config.yaml
hidden_size: 192
vocab_size: 2878
hidden_act: "swiglu"
norm: "rmsnorm"
norm_place: "pre"
positions: "rope"
rope_fraction: 1.0
init_std_qkv: 0.0176
init_std_o: 0.00278
init_std_up: 0.0176
optimizer: "soap_variant"
schedule: "wsd"
dataset: "wikipedia_en"
Each number is 128 + 32 x the weight over its row's rms, rounded and kept within 0 to 255. Layers, rows and columns count from 0. Numbers have three digits each. The size before them is the row's rms in percent of the matrix's.

# down: layer 6 MLP down (transposed), 512x192, rms 0.146, rows 83-128, columns 0-95
# gate: layer 6 MLP gate, 512x192, rms 0.16, rows 84-129, columns 0-95
# up: layer 6 MLP up, 512x192, rms 0.155, rows 84-129, columns 0-95
down83 095:146157160090126164140137169168143130172079115147136152111123104051088170103136118167143136169150167129086086152110131092120103182134091151139089172104070171111129136162060112120152122147068092104105127169165135153129192156109150092179179143123106091148182122142157118162111133084153149115
gate84 105:156147177169157111145117139104132113085132127127096090125142104086083161128141111136105099110062133119138102112136155100169135182153091144139068120110118120143113146104147103109150165112200069139136159109124102156127149087158130144175085178173079145128153158117168174119193145132150081097
up84 112:107162129124151133061184120080097154143082153170152138132106177182077130114115087143155056107070148090194111095173120161135109163083105158153102080008106049143125176092117171042138132121130124117116133128118122142138080144135176142178122131128110152133118108136116134133193092200105154154
down84 108:152132162106114107149113145166148097092151065138110171097128097100149160158168124181086140168127112139131154139172136093123152072200108085108205150203176157132112093152078112095114147100104111165130108107149112137137156166107059121175125141085077120087148101153101082114074145168151115181
gate85 103:131097078154137152145162104153153141177107123159114126132109151166126134111146161127121179163111150110119079159143119129075078123113163149127158149137091134169164132093094165184130093149113101124155126099091135194091169163124113143070157103176140155116095118136096153147169103140106105103
up85 103:200121176134131124110127106145088069202136119145082153123165126089151144102100083143155090119101120168128155120091104100110114145186121130169100110156155073075146069099153113076106153134204129095102122185129129126087106138136096095143145157115189186059157141093096137096144112130119154155
down85 101:171097101119164095115092181079160089157166131122155181161136108124156122108096154135108097136132125121126136107133114098187100125160098157095102144118214202152136103131149077106051110134134128075108132132136164183147109097089124162130136152156139084100143159145107108065087082156120151170
gate86 096:138197106109116139113082197170119134137139145163151110199071171150127110124079186175153090146140110129109126094143135102119123119116125116135137107110088071108129160096091155118113194066142139167157111131118198113158190137187155130165075126055118156081093095101137100172065127137172104058
up86 093:124126145104061090114116139080135122118088160157111112165124146182112199082138158093172164187104155124145139127144127165102084169186106122113093136201139078085154119099113114125094086105157151152182124127116131127147093077154126118111063076150083104109094116109106173102072087122097097081
down86 100:077187110131062106098086110132163088157194157103107149162124136196134148093134126180184176131153137125160141110153153125117131141164131125111095171126102145140152078085113164078144097138179138168110093113137136149089106092152153114130112196076107140105121142102162160097047113111169127110
gate87 100:106139171121149131132184133072125089114116134123128115109111135148134120169129161089116125114138217129150121145044131161153126171130164066137120133120125160059126124171096118168087150074163154137182104146139161054124086161118103102113092106155132136164114137166173135152157151115121096133
up87 090:130099102090139030142175139141101132125150083128132150135097150147104128117104103129138127168153128099125115131166132164101134139167095139151144151076150153125166150088151126158105107152128059159060133187206121129122082059131133144177091161156142128112137114102077193109125115119114134131
down87 094:145096118066129093136115158160104059063150102095120148152120141140109123114159147120081186096076117130065071076076130114150110124150109102120138136090208096117153111129100094162131097128143116172131139186097123120104172106121056095111137090083087142169058106088114130103150155136042119151
gate88 091:155155122122171132187120113151141123129154072080132216143135172194121138206183150152055173101108105169165233141114132149114106129112070133122146106135185122148172129114180129128122172205199181152166151106137200103141137121076110169140173108073106122131111114090183121133056118105141154106
up88 081:151137157187144078131161134179137105139116045157144120180095184167146073135093129152127167140136096187096160100152098138076113082097112124129100111119177150167177121153135107123107142155143180144130135145117163152165124099066101149172134103111105108145083140130152138106068124110142168165
down88 091:113197158147121095155093145120147102105152085093105195197110126146096159134143089107148161102134125130155181164152162188091119076119106098159155125145188121130181103127185143167121128199176106097148114097151138133108100120128041212137146111132153151157090150079151110111114078166125152118
gate89 093:126109132136145139162139105091163125126148137117132186122185154147144037119108121130177113151133155143158117105119174108158107119096117157131094174100083121149165150059141145097073212110124143087140174087154140086219200139101154157122101160148082157161145141146166150154128139125164166124
up89 100:131143108156144119107142111090132067172085120107089134116213153073140133119098139117093075110191133137154158135114151162119098107151134103108147187162118073143165154103135132125181147135155100120115120141184156107116145144134128104134176132078110165144106166091064079092162194129119161144
down89 098:104106126185126180119104074126074111145136160148180127083097058174110081118148116166200118081119113120141128152099107093094122164117129109157072101168093107138131153192149126138143131099086133177109123158096043158099135148128135159176130133113190095088150097107153136111135072107155164159
gate90 114:180123111132069042091177124138136149118137182138108123108149180105106134094122136145129110109112173081117008134137175164120112106156120130144146103119096156096129140097148177101112134171140112085140126144130123200119128130151159155062134157143115190135130111141078122087141165153131063170
up90 102:141153068142144107153116112121118135125119115131161105105127142095129151102143187139143084159105125054037153115180069169128138168110134178155100114091090130053112112125147143105206041163123097167108177107153129153136154112209075140123167142148081146156172144096086094130167107086078144175
down90 100:191150084105118177063093167079132169102173154116130166149150151135145174129082095139088112126167087147095067125146115170104179191132131098179074117128163187188172181109188137116134142170126167149132168152135088150083145113092163166123167186115094102164085088158158096100125116118104137152
gate91 091:111166073107117053192132180164089116110104128150152124174180123095074135100104099099127119089122164112106095101132114138108127145128127100138035112113158142159129151112112114103143100142154152114100139145161135161115111139006162155179102143130146100124132119143130200136172146100169099125
up91 097:089104116197120123119088134159174090164048171142110143100119122113094085113124126155110076127130186123155086062142138106123108117125175158121121156145109155143096124074101149092126134167169144097144126136117141197063169107104143095123087108100142122139176144117156111104155147131161110186
down91 097:108097121156100095130162187109121136170070157156093138097066085130126088161091096091168065137141104128122113096146136138137007091131106177132054147152096108122081148103114123104149160130117106093070152117113153156101129163110114151128100135151110160133093139114164175069117129082109111133
gate92 098:093086102161113132153092213092157134104107152104102077135125158114126108080134061185117105137107121143084086099156080103165092125113114142129054114117069230131178112135103139160178174158162137158131105135101135102158186124091096075126099162155163154110206107102133128124089143147140174105
up92 095:104079133076163118110068112179116142099103133117195117150143150182154142105168145151091115137115135135135103122156086134154121136106093205119067204121079099139104110129107135106134129088131116160079095117141133119127139131151140091161120170076133122095131155150110118150133122084144106073
down92 105:151096098182123103167135127112166133120134075118092166114148097156117115090172115121148142124092178105056107075136087162096141196132089178098135127170241171154176146128190151150107179139135118141118197070190145148120146162169138104173159129134127139062120087135085157125127104127139127112
gate93 103:168117080105091129089136103058141144119127069190114156100162118094139147150078165089136156154103093100102113100163127204111201139131117065119120160088122127059098113118086103154129149160151115137139141107127082124112201176135101136090123112113172161085122143100126118081125158060137088045
up93 099:131096138088054181083170139120148132118075155131113185159102172175147220117129130093117172195161116176112120095168129163094167095108135110154098130176123142134151162131119173105066177173182150152153094129140133126122187131130087159111181135172154174142185102112181150129184142153110093148
down93 104:093179151092148165061114118125112157115082124128217092144173103124122148199135148121136163124131121190067109166106100137099124089054155072100115112128077077143161124174087100140074137198069142171109069070085169152072136069101138127146119114147145102087114140131175142091202139162116127090
gate94 098:132127128126088128149178188086105117178079107162141186101150170129107136127115123179109155132198202147104044100160170081154106080154097134115157145123175165167183139093142149087139131116143110112139096115133184134118080134099097187131156127164155184127149117119088103124108088060151121123
up94 103:130149139150149137148152094139073108097093151119143131154132143111104125172141141091173074114155122205153145149083121127093126078118136075110128106160136145130143157171167157133140144100162151086152117162128157099093133140152075089092182163130127162120102153107040126139148094086116107104
down94 101:163151117189151076142124179080127122139129132096168129120137103117111197131132173160065138181150132127131197165158165077133124138111175121139100153134118127137132137128146114170105108098137158076106124096105184124024133138140137151123131127113119129173144139138127127180197086085149174169
gate95 099:101148080110145104128140155112121112102150102172110168095133130099162164099155112126142104094056123161124096134154108144116152056049157118126148142156117138145126113203156138193136140165204124109145134159117236152082152132128086079121106141157170096136116174126136121172088090163138123145
up95 101:187087144116142129157175140128130123134111113162121142140115130169110120035144096156076144138103155155074099114130122112158142139108094095158164109220141126172123101128151101074132155138170106096082030062071118130085165146064183139200172159106175138104150116150154106082142094091117167139
down95 102:154136145162198145122143167052103167105126092121185142128138155111169148066158160165125090112114157138104132130114124166118153105122137117081197109133147110209110133119108136081184140115146118095177133068142124185102119125123131112148132099119118066133166096125125203117102191158151136116
gate96 090:179098101122160116196105127163070088129141136113108126074126144168164183120108131111135080167188097114194130129108166106133053126140134122096102126145107113149153188073130106120157148136126140129136129138145131132106118123053133132136141152149146122129132118144102129133126133099147147125
up96 085:097110061161097134131120111151144135134115142105103105107183164099172124118173145127126069149109125068161134121155110172150173141126133135171186081170132159131075146143126172146188150185123129057139151118165131134100153053075163084090095185163106133180091161154166128151165138062095120162
down96 097:123105109150133101116126090106068184139112082077106157075104118146118168139107135103183056125193091129086122093147124137138161181179096134102144128127160078142162181144129159120109174138180091129138146107160136160093166099135127118105184079167077078099150115138168093086128137169178136159
gate97 102:128106141075126153166156139123145120159125069144148179138109113195126138163135100094068156142146168169147146140145084096108130157150126135146109115087146158114123115130098119065134130152159117167082158142149039133081112068111104144109092139113096178125138093143056133092167161079109068068
up97 102:060045149103095101136145147140061088171111149092077182137145139128161090134191116151114152123105123129159076113164213168127126142062111068131107111152121098111093147109163124147120079091132181185088117151099147121078110125117112146129108128150118150139122123128114142147200128174156076112
down97 107:068171091041133106141127189108186070175161095112208177101135128104088191131154137096161175085106112146094185099111118163100086157097158134068104145092167153110142091127106160141122112110073107142109090092124144117149144148135144148156108115153127155116132181154173170144103146236185125134
gate98 094:075147118106163174056110151126148127061153146148145137111146129148121117130179034143147131141120101178167184189100137130158093104136127128132175081062134159146131143126073098116112134111117130109165105184099096112092134153119100099116158119079139130130072149081149198198120213141180110140
up98 106:098090164027129159120143124105132114146142071128186074216133149140095123165094212033149077115119116102149139122100121093146137150107125163082153125101149162106158065179127132098081091122127111123126149135164090152145151159041145136192127111130084120203141140144169083124119151115126202174
down98 110:156132120134130160147174167085182121074180101115117159143164114140129206079131107099142147116089116101066114104109151133133134064175107133070165169137174093119119188130096115099096102131117161087155163160075162094055080135173110133086073147150100144138154059071155147127126069132104078101
gate99 099:151160131153100135121118186219164161090149170136169100137135090162140187112152072141083134086116120140156149071118085124117105125072190160161131164131133095092151176138098136138157100139152136115119099133075145120108165115087161125156179145145158118192144109185150090150149101121172133113
up99 099:163144092025155155147101117133098130149113066065090123077185139139130116132149123133163134187142124149153158113144179094107174154105147096142166107164127112172172162128181133180123071119157066148143200136122127120154120122142170086101131126143107176065164165034154093145105184164059144132
down99 097:159116175119123092111138191170143150118149133095058128112125173112099109096168183200102176137119160114064131101112147116165130155156168203171190136154163158159084148156158124136130141100110169083157131179131120088148107145133103138086165138104143131053155041143094106132160167131117150119
gate100 091:195085148145135084108117150091134122097180088143081125116177176101115106069139076170161110100162112116166123103170166119056164119175063160160108116086115095107119133124138095148112120158152098152162153129146160145118154113135095128146134158160062124195090189082169104152163137102131121188
up100 090:162120146105166162155130129164156157153045163120136089104140090123219099113143125159134074137147088118102140116149123142161101086081083133123165165183162119089100111161136099142135148196165125131133171113134150088064136126130126130220093100132176143062160083098106108104123058110083126105
down100 099:111125088115150134083095137173120088169135069093158135081130149167049112151103116116127064201184149100138149102107125052150121115161065162130132104127124104117081148128142178121105185116161105144149097094114119116179135107114145136122104122190221173145147135128158100174154122064067103147
gate101 103:130113157110094137132132138101161104136106122126117128193072075126113137028163134140117138188036097128178139196111127114163100154117108122145104087208127139146099142159140124111173155110098081131143177171165092114090177116169189132198127130191100149110109099108135124140101104141092170080
up101 110:113106126128118142145079126125178107112137085109130155147034139028137063132134082124151140100036085136132142161142172139105142140062125133142140189180102114116100142127172191122150097117097114171128090132193124115164069094122116136181068195146149156116129132160133146121228126162144083134
down101 102:136089163057088071112081113152149089122138145147134063154134140105134108110117105139164120110176165112135183150112195148111101134113089144097150115146059150123058093168063185112137112144132133117122057133132134112144127155177117049150136133084108150149078155161105148164187116183116102084
gate102 089:109137099063096078119148114113125091154075080109175073090159083116145121146115096121130123111109103077087136157114129144133123106131145174109123086087052140095164137107141162098184100124126126140134139189104164134150158154087126124078149086153145188094138157143084146093094106111118141158
up102 090:127103156052129140147146125111138161104098132127111106144121135114148106079144123127108124157046167168140143143133124116069134132077101114107163165102102119078122141087095104144100163142175100128086143149178113073164153106035172079145104169103187137123167105132097161198108119162157153152
down102 092:176115109084126123149174159087076163146106171144077184102123135064173131112139185141161152125084120110099139107142155120118107170108100082107094171142134087081127127134184122080130075213098118146137165146123160140160125127156112185127127161188064114112105148209145149091104094196137138105
gate103 097:150145099153160124100124185145212105081088121089185141159095138079159155154051135180131141121144085103139088065096102140160112053142144160149135088144098042102119102157168104116163186078139106117161134156156137121089097159165160077150121105190126069183140126119124202099094136076161104137
up103 101:167109108108124088170168087074182160122125090105101145168169153158118069159185134187192130103123088117170160187167160181100084114215097095131118138115150148139108158094122164093099113100145131134189133101097162076110106129144127169135215157146136122118144089078122157152137142147115172140
down103 099:075084118152073139112111096194083095117162108135099146058110083117100151128149107088117127132111135087079140132143153081125142144136146154076178170186108087169109111077145180130106133188086142096079125138135106147157132118138057109121130097134092122126152092193149099152166164131146191141
gate104 094:137153110092157130094173113136057161134101091105098161134163119052120141137178122100108091144069122117151131093090134099164118075081112102101151132114133124136141133174170143117092130103111112087111121119146203101127186135129117111155188087184080120126133096143095106093072111146070134127
up104 100:102170080151175082155107155136140108113140088038158160111142133103147134142104124122136098136059127135064127173115123087160146183079104158167156163174106109152128098142102155091166131101090113141107166148110108120104121052124127106086121130149097160090178154157079144184169130155165149132
down104 107:147147127129198105136110108107112220088154119132148099166113130142068147125096122138116095144134108125166112117170169168102131193192141133092084103125127108133156212111170161180113111121036128066144188087111116142146111077138112191116120144122092114129100172112144154111164125131127115126
gate105 109:172117154144143099104164123139120175066184134077175120043173080103130097118139144143133110069118122094117084088104150149121114135122178161114168120145144160185108124111130143151134118138124170145092167144164140180087081125207168162196106188099113165138118118119112115109187091133120110087
up105 103:108098101144081113111146093120161064153055107113147142122121123137145130109187120173107174127097070142129172138112149071123195087149094134137130094102149141140127122102155100117165102116119084188083178116155172165122082104167109192095145091238092103142178188133102125080199145091100136152
down105 100:169178052136142149157136128106145088176100111146107120219109164127121091120100180129181090085129099165135097127152132124140166133130164130134134163141207107127187126146111116068112111136091176128140166173128206178059122075177091152111148113077196199114150145142062119067135093124168144139
gate106 106:157113113105099063147112135116155132108130177134148165169159178137105110091162115129137070127170104094168124143117138193123139147116118129165149081179130090144137093155061145175197154156133099092135170114140144120093162157107123179106201176164104161195097121108125164090150138144112084109
up106 102:099125116118118146073139132104107183139085169144136103092125126123158103131123125164143087169139091137147105164153110157108099152114138094188129137133144136144154101152173183132075037121139078136163098154103128154180073200077118099112087080113120102135100120145155158064149149144105097155
down106 106:165170172118128146108135106080091090108127092086078091073153197131115095156130160155155135176131097113106114131086064153127119201129137176120168128153134110134109116190114113181166169138130130104184153178157145160087086131127042111149129150093133131161073147131152123082127100135140105141
gate107 096:121126133072126071157097086171169141195210120167093146106121125159117154139112138075145111181148142099179137080085146161112156164151124177069135107169135102121133108168125171179123080158110151143138090094152103156098124128104135146122107142149204122138113125139088114125121174121117156167
up107 086:131113137150108108125104140064094118082087091127142158105131136088146163170117113086124143141087124139118072157112111094128114118137159164147100146097117148100073159102149144139097215099162052158097200123119144102109128165175093177173126123079050102097115117170158105150149116103088119067
down107 092:152112091121158149154162127157135118081086157120182119108109127066076106110113098202129121080098135153087054136136191154085131169116122148103211089076186169086168124158102128095151130140149128116097122119152103130152108099095123100108124113093077146136127097094152074120128167130111099157
gate108 096:099124145125114056150155139158129130155128098152127115067109194114089186079120144131160123089125202203138125128169108097148130119128150091142104143135125167195181139098094080169138128118132147129177134089096168156103114155094156171132193128127109148146112052101127104134126129162145109144
up108 107:146140160145098149065139122132191183155056150121100111125140102120156124148123132110128113092125149092108107091126055115122088115141064212134141150071160120048154159175135166108121157165106144114113125176163103099129150154152159045081113138155139053120083167165144073117134141149120143163
down108 104:140130162190100137141114094112182138090091150152120140136180163189085100154125157150150069099121116093116073090177099183081136119158088101154171144134146139122081079132176087091103138107134097121136164152162150044126139106128154052132059156104173114121118148131101161107107125113152119065
gate109 098:118163141120148107242142107134120177111133082163142158139122089160155160069125151138152139151144148084124126111141141065108130114131106121156055079087122094136186142121058135106126172165158083161190143096149106199145137104110168124108098130112152103098172115145092209108108171105124116137
up109 104:196148171070092184148151155160123124117082101078100143080130157103134174119088148079141111150142095124089174143130107093183188115119161161093162190136127131083132154158158159061148149104155116137135138097096178123166133119196075137114155103143138160105112150056143099131105138154123117127
down109 103:187033156153141113184150144149116141109136129127130183119134151153136166191155133144105080158137100124088173187114089102153112114125151107095139206130205065064133148170173118064140128098147106129130093104130182099104147132197058138133163091144184112150133109155099128139129137147109096162
gate110 101:109165095127144072136101078119124197133126106132082190080147103106196120143196141084143184071095209072105061126080130093129137138120127140151136124104166118118138154151136107101122125174169123091158105112113132169132093131096109169101129105193101121141094175093107138073087093196128147084
up110 105:115134158149176179112110131138147126142154151146178177109198118128085127147116146149147127056151093177094102141177100115133190123135128140117154135143147146085100097133107158164156125056173145166155114160135161067141109109116150171153140123165106104118104131087118110056136104155156154130
down110 101:105098151128104106154141169097148111134144143125114125194097137118161159090079174121098136154086066156142137092121186146178062134054209147096098135159152123132153137107179054098096098169042119155065172106081131123140188136143121126137178114060167132122073122144137149134183114092062184129
gate111 110:181167064082118129152138121149150167109130104116167142158129123126140124142117101096114118141086139084123196110112160079143180116167171159064084144149144119164153088095155114134134099104157121105172136120108159165212191073151178093123139093162136147105184159085172157120100177142103128067
up111 111:103093148141118097121136077098129202078092168108074163158135083155114122072106114173072085158101095138145104124175123128152107164148143123161150150172137076116141072074130115135153140135140155106088142154135111180087128168086147176136127112164139138129188040151128120110140138164117129110
down111 102:126158099128140172039130193159141141111108123152150175133109147141158185199126120145094063089105133148167096139124146139187154120156140106106151146156127161169156104065175176199098167141183100133090105107128119146154121134130143101124081143138081131128121195101178096125119131124113158114
gate112 103:121113120069012125110114144114154097112154151126153087131170159151094131103156149149151189113101139138089100126116136083142145172213156132152158082135141150111143093130132102144088095088136156142198088139078139085104107114138151112139132110159162159064136165074119167126123140170190114157
up112 102:115148117106182098105132144130137164124122087098138143143161149112127087083189170164132071077133078094113177093163133191204148108137089117153120159148132100128165105067158054165146079141132096114123057150120173118142085108088101149138162174106112123133140065137100123173141138156180193117
down112 101:108203122174146132152167118200068138095113192153104131136157118145146117111099137103084175144070130133149094152127134109148135128136101126089161165125101132125184192155130160077099153131142204135159124184096147100104095103150117136128090110171099124137143109123096108068162126060117148095
gate113 099:171151143142131158141159135139149104182162144142140133140116126118150116099189125167146146064100096064128099103128137101159141156142127123126155117202107082197178093079183193141144161140108134117162098162162094132123148167138115136161118146145115148139157126163111102112151127108136075060
up113 098:163094121145083129146108145097114089182141145090097149110141094112083112150176118112122107131110085137166130099071172102142129092153159150125121143195100148186120149097189096118125183100160152159173123109154109105172095135069133137121126150154131155126130109156058076148071152128122132109
down113 103:112168112085174127179061097114144151199127176105138128158130094136157125114129128143124107072113153114150126119128118065084175113122135129085053086092104114141143139081115165158171138130168090145148149142132128105118096241119119100128095113169070135120143109136129108132141139173165135129
gate114 092:091098119089136179132107140138108128145132138149139188168154135178188137160091128092079129144137076104107064122143146140156147139128184111154125091091160205115112085132127101118111145101173143152092136113146171184183123133101125135107164132133107176157147185142087066180117130118142064117
up114 106:123113100145120125156142142126106084102163159099136065098067105118124173128176127149147128142127143099179111157173132132116158111153102146073147123164118009122112163118122094127135081174081156100185097144152101099103119127102057133155087177148128086139121097109131157136167118138101159094
down114 100:132133105115139131069116140155105134177127137194123150161176154100095147183100131132075132188143075135130115129188111157152136120117205111160132086133121211103112119137109129086090176124163079174069107119151105135121142122145193120114152129098112078135133169162166057157068165125129102193
gate115 096:183140104200128108114095088076088136095099131125156156161090132129081130064171158128152108133059160155155114096170070134155103168141118131137118037132139063101154108147151146125142153073115136125133143150133096101152130137120162070076118116039149101060137156120105122149073174117134151165
up115 097:105079131077158110081114151161140170163179123150128055105155122122132112148081096148160160028119064110108143155105173122149132133212158142115102130135119149130157095099053130142166093129095112140137108199096189159089076095114076136175144109130148145189177099082071158121126154084039132119
down115 098:085130112075106107167153167150100173182142121130130059158100111110195179147076135126158123114118135187087169112134197160127098171128120098153120212150181115099113113113111171110088164152104184130145114162133144191116091110130122164106096117125104086147144087127139121099067125112082129103
gate116 108:111106157104141184161145090094118148151173165117158135150145121200110086129098203160135094066152142146124128079134139104100126111126113192151180167065130132066096058131109151080157125149138170125166212128098179114183128127099157124194075170085157152084121201154074108118132178156152115123
up116 100:081179175102147147145117111129161122117093088178117204129139145101145075126160081155154137127122102121213130109125127149168095143124132139175137134165152140178125087145129144123194173124132116091072101181145110097144085182173154162154129113117140159166170171102115125132156138114160120144
down116 102:140091169141123130101089148082108152091129136129230140100175133127122141085165035112113113100097129128124116131094101108100127165109142081036098134169165152134136155127158048133176122122128133177076214155185135072188114102127186149102115155093087107119132111082174151083131103152127151143
gate117 092:107088072128145162137145081160156110128125123160118159151182063094082085128155113141056152137110147179150108129126156127120114167102114084156133129102144133095113118173144114161130128118154113125117085127213071121130132170113091133218139108155200110185144149108188173192215125169147118118
up117 100:072104122125127097103130131195214144131061097147123158127113149197136105086087081154163109146135192131186097135161102126092155152078106058126081155087096148100141152176118109178141133145104135154133112155152102056140082163109176136088125143154105091146119171133082148096173143122109130142
down117 101:140121099135150133087136094147195186124078129098112093108159122139123091142137142149132102117171164112120119116140194092126146135120128133116133092191106148114174074146079178162171157131164157127165110146090059114137151162159116124093147108111150093141136134149104168147164108187127143103
gate118 095:114133138139167091129116187163120175070140066109182105114059098122106155119120069146124154139156156098075078116070124101088097066048104096144114148153127080115154114105122146147071110092131159094152170146138195159127124129108109086139166144136130118114120099130155147129113148123085153098
up118 095:104111135130158158172143154152166186149153157173072113141142037180106138107123172116149138142096204121100177131123145160124116101145073090150118136171072116140108193196096072163111135135174119088120155128136148163104158138098173162134161064092172101152130181163116099111163127103104145141
down118 094:103108103124140091124156094133128156126116116087146136109165130085137129176158085110134150122102198087143066101167089107108173089112094113134096112192129139199138154138102125153112104110139128178149178164111146138034150145203135142108085139165174118163134142108136148154091137098111148142
gate119 096:115165126122195075151197100134093118130185115145123133172118121110108092123184159094144141100124139135132071092104161140114096121112083095150159116083157092099141137116154078155116170143085127165138092123101109070108077179129189146116167084124095085060108071197100159155103160149142117135
up119 090:099170112112098096132173150138161126102137103152106078109119153105118152147132145215140132159106085138130117134182096159167120042118145113149206099206128050191169140215097165138129114122091191107132158167097137135127123118113103084124078104119055139125154149149116168106115085157169122181
down119 094:168121163172131084104102171108146066124140145160058163114089090096085111062113075149173117067142151152184047144146113172093107070068116166148096114173125161112130113114129090100131111132140138124141113132090136121134131146171156116148108153148134119070085097120094185175120121121130077100
gate120 092:082103117129113115146086120165155115113056113133101128174183175084116074146139122120123148154107089118114154188143169138135141097058119100151051119149121158154166170130098107126131074161094148149126155158167144074144150176100118055113091086105102134163136143126204103168063092120107113098
up120 095:112106076195136029126107119174090130156134105114083121086163110097134104125109104115151146175137146143128137157138125135156061124149106098098111138057155145142133059124103089117163057155130114137172131162098093150102143115176099131096136159073113163071117121156088157086234105155183148123
down120 097:147098182154139121120125166119071146129126059099124141147158171189148112128105121135150192168183084169116120177087143152142128154091164172071142064106058109141069105146115109142144130139137087133134150097040112186126109107125117143107125135118121073092190111177091174155126181163113136170
gate121 086:146137114099131088167106108110127152106126100120110105128126062123151097052181115162114137086117099104099139149197128055120115153055130141117121090170144100146103140187122136080136095072112160114158089175120151109115048112183151148129119124125166147117147174117139141081067114136148139164
up121 095:143161144136121169104218090092133138150143136230122173132083165077174136209151133103181146148177140157157107138059090117134153102178162107138091169098155197118134121095118149189118126107071116177141177055104090127117175085100145091154187156166083142133105103114119120159149107126111099139
down121 099:139109181118084081197165147140221145126150148090127163092084162185066160118157094132084146105102155135114152109164149145133130168136129167116120121135229139097082158166103143155127163024079116102135122126059159145125109172141110165129118096145121070130161097128105150120148083126141079170
gate122 109:161086211091105185107138107129104092115153141127179145108167164115174087123155135099201168106158137088157127056153093120172139093132165113128144131133120140119163113097132123196157107078129148160103134187110141129154112119140135161084192072119146102070145070086116133121184042148135074074
up122 111:113093144143172113138129156119233133126143099094102173144078090156145135144125141131179113095178175143109148116115096190149105133210130147112141164110117140106081108115153138122165105130155044128141130129109074159139177124096133187154179115093054076121141104093173155114136110125147115181
down122 104:099103178136150105187114107146162145205087140135170149099129111140136086178126095152151150168111113210145162113137122132121141064106088102128127153149056095179097136129097119124114124049153131117176141086163156097149158150140138063164115091149084163205068128104143134161108181112154155147
gate123 093:157139137111128082162177156115095112108156150143156114085127092156145153175163110116109145140174126142101133131086147125157080113170125079179154083104100142085136106164128129079141058139065192117134142112131120172097115124134168109187139130120128115191145166107160158090102073144151107145
up123 098:137120078108057169147083148093095136164130082134133117125114127147177082132171134154114144146106120117130170122128150179043088141095131160109111102162130136113125127132152119142137190147157178184173158098204142117156130147106122136119156076086116100084141130195163070129122158116114116142
down123 097:151095093140125088143113156101106094119123129104147161148159124149145119167167157145100221105173173076159115104059147183187198132125121065179117108150086157137145129134129114118084105125064158125093083126121136114083054126127111109148153148108132149127148107078128183149125163143116107130
gate124 098:070107054177127089138050119126074095133154097098180139057084083066149140093170148114121100164116116095156153143140178126144134129153112123095108109158144155140113098097165125104150125095099186171124120155162142129093114111115130154068122183116154196060134170077124190154110127115113156111
up124 095:147102121151085134082147109053173058156113103151094161136081185102119101109105158150082124087146161096112112129126079146112091052080158091146111123178143146135136123096079129126075137090037091132152161142135113091090097133129124125119147161132090128143087085145112136106105107087091169168
down124 100:136103137147108168177194135116106080119144112094071164106133129079114094133145143131146113098061145113098161101111188118119154138119118111156147085063147106129087132153136133099095092168147078176170123116057167162074125174080157097134116083159152116145151158107163163135165106125120115080
gate125 102:131063159163114108156141151146194158104103173108118135164154161150128156162114126143132100195147141117106136149133112103074170142143163108140149159098161031113086107124190128063137087123179085120134083061123108135086140087115100139113136139186124099165142096098149127114070117087135119159
up125 107:083132107137073152167125140087143092079166160161160102178169150095120108078119100104118093172160122139172105106091134137159077136093091095116146131121170134115148083207152096101117177163171167191210169140086118106094132132104126121129072174164114087174156107120165096062082174128123142098
down125 103:138096116077227127115123133140121139115111115142128170133083139098126063121092080145166131093096098182142085110190131088100166199121175111184186146106129139149126150133139039139101049116128073133173123131110103111117115092095089123109107147130106129139059127145125176150070115159137123194
gate126 110:129149145096103122120096109152181098108187105113117140120118136080127080158179144134138152113168127117122137096182088162134179135110221106141096138142110119168138166137132120143149081127144186122122090159133115154063120128118069082154132190162122130143158127086138178115087128075140175175
up126 104:157096160115086140059136097116141123126125148114125159128142131130077144091072128103157184129151134129134135084039160108146152146117036141173160158101109102130203066079132160152187144110119061140141123155110108137208075122118113194111146106135079158083116072098142169132155126102161114159
down126 104:092124096093106123152147200153063146182179155140115140183120141090159139111171149155177140084106134129154155113135174170064136135075195047187125074123071113065109133157098114073118094081123070138125146105100184126148131091116105135137127099106108197174130126131075093097138101104124136124
gate127 107:128172060143127096099125149130126130146112141080172163096134101111145095112161165158117124142081197149214137083149171120144131164149088145154120082139083088112108117123114117138145150187136151134138121150219100173117089174172117133115104134119133142050149168108112130143157163120095169144
up127 111:161147062105198122130113166134195155055166134180133196095091145121144134111151145071141087155165142123165078128129143149173109156130096128158075172177067081144128150150130072139115150166187143167138117148092091149128173127147110147162086075085140162114089105116093151121135125145127133175
down127 104:096160079150080073113132124111147141181107242134131105095120109131129133083139169163128110111089119140110129139089154150166136121166115152115156072117148152127163096142130120102168128111158191074161102141121137147099109078092180125112170161131134117126177098095196123105095164075131143143
gate128 091:122076109160105154126126110103146169115128137168073148166157114127089158099157150179141153120125102155108135152193116105081144149132082200144114093080106109114120111156132202099145097179161048147095097111117139098132099122103141109147123159109126135129115109142116097139163099161214113134
up128 095:134160119044102125119104222152075115133115158067108099124167140203151141158092082098085141144033154116169106149151121120147137101158090127085156176161146132138119126159134124163051150133118084124100099135115074111125133113162128155127113156149146199114113138096134101190132106100088105187
down128 094:115144130197151170147131112147130154142148085187118164154121136066070122187115081115134134112175148115069104148091138103134181107124143178174133140105104145139133088144109155108169134135161147111121114123081174125182131115111203086161140075082129114197137076122111098149096068148165149104
gate129 098:080133203130108117116121094153100093149111129143157192139111158136188043143193095059101140139117161094168139169075163134084106166109137108143036148111088125113130158112151143168102119119139099055154097128104117176139115119104132135088147124130078110070123112120144137092145103152102144137
up129 095:143101134127182124083112161097137136089085170158130126131121080115109136098102186108155096102066073105106121129081086124167154088167096141084112085171117091170076132130083132060107145077126105150082162092154131105143118120178194151163069178111156221138180144165097111199144125117138104109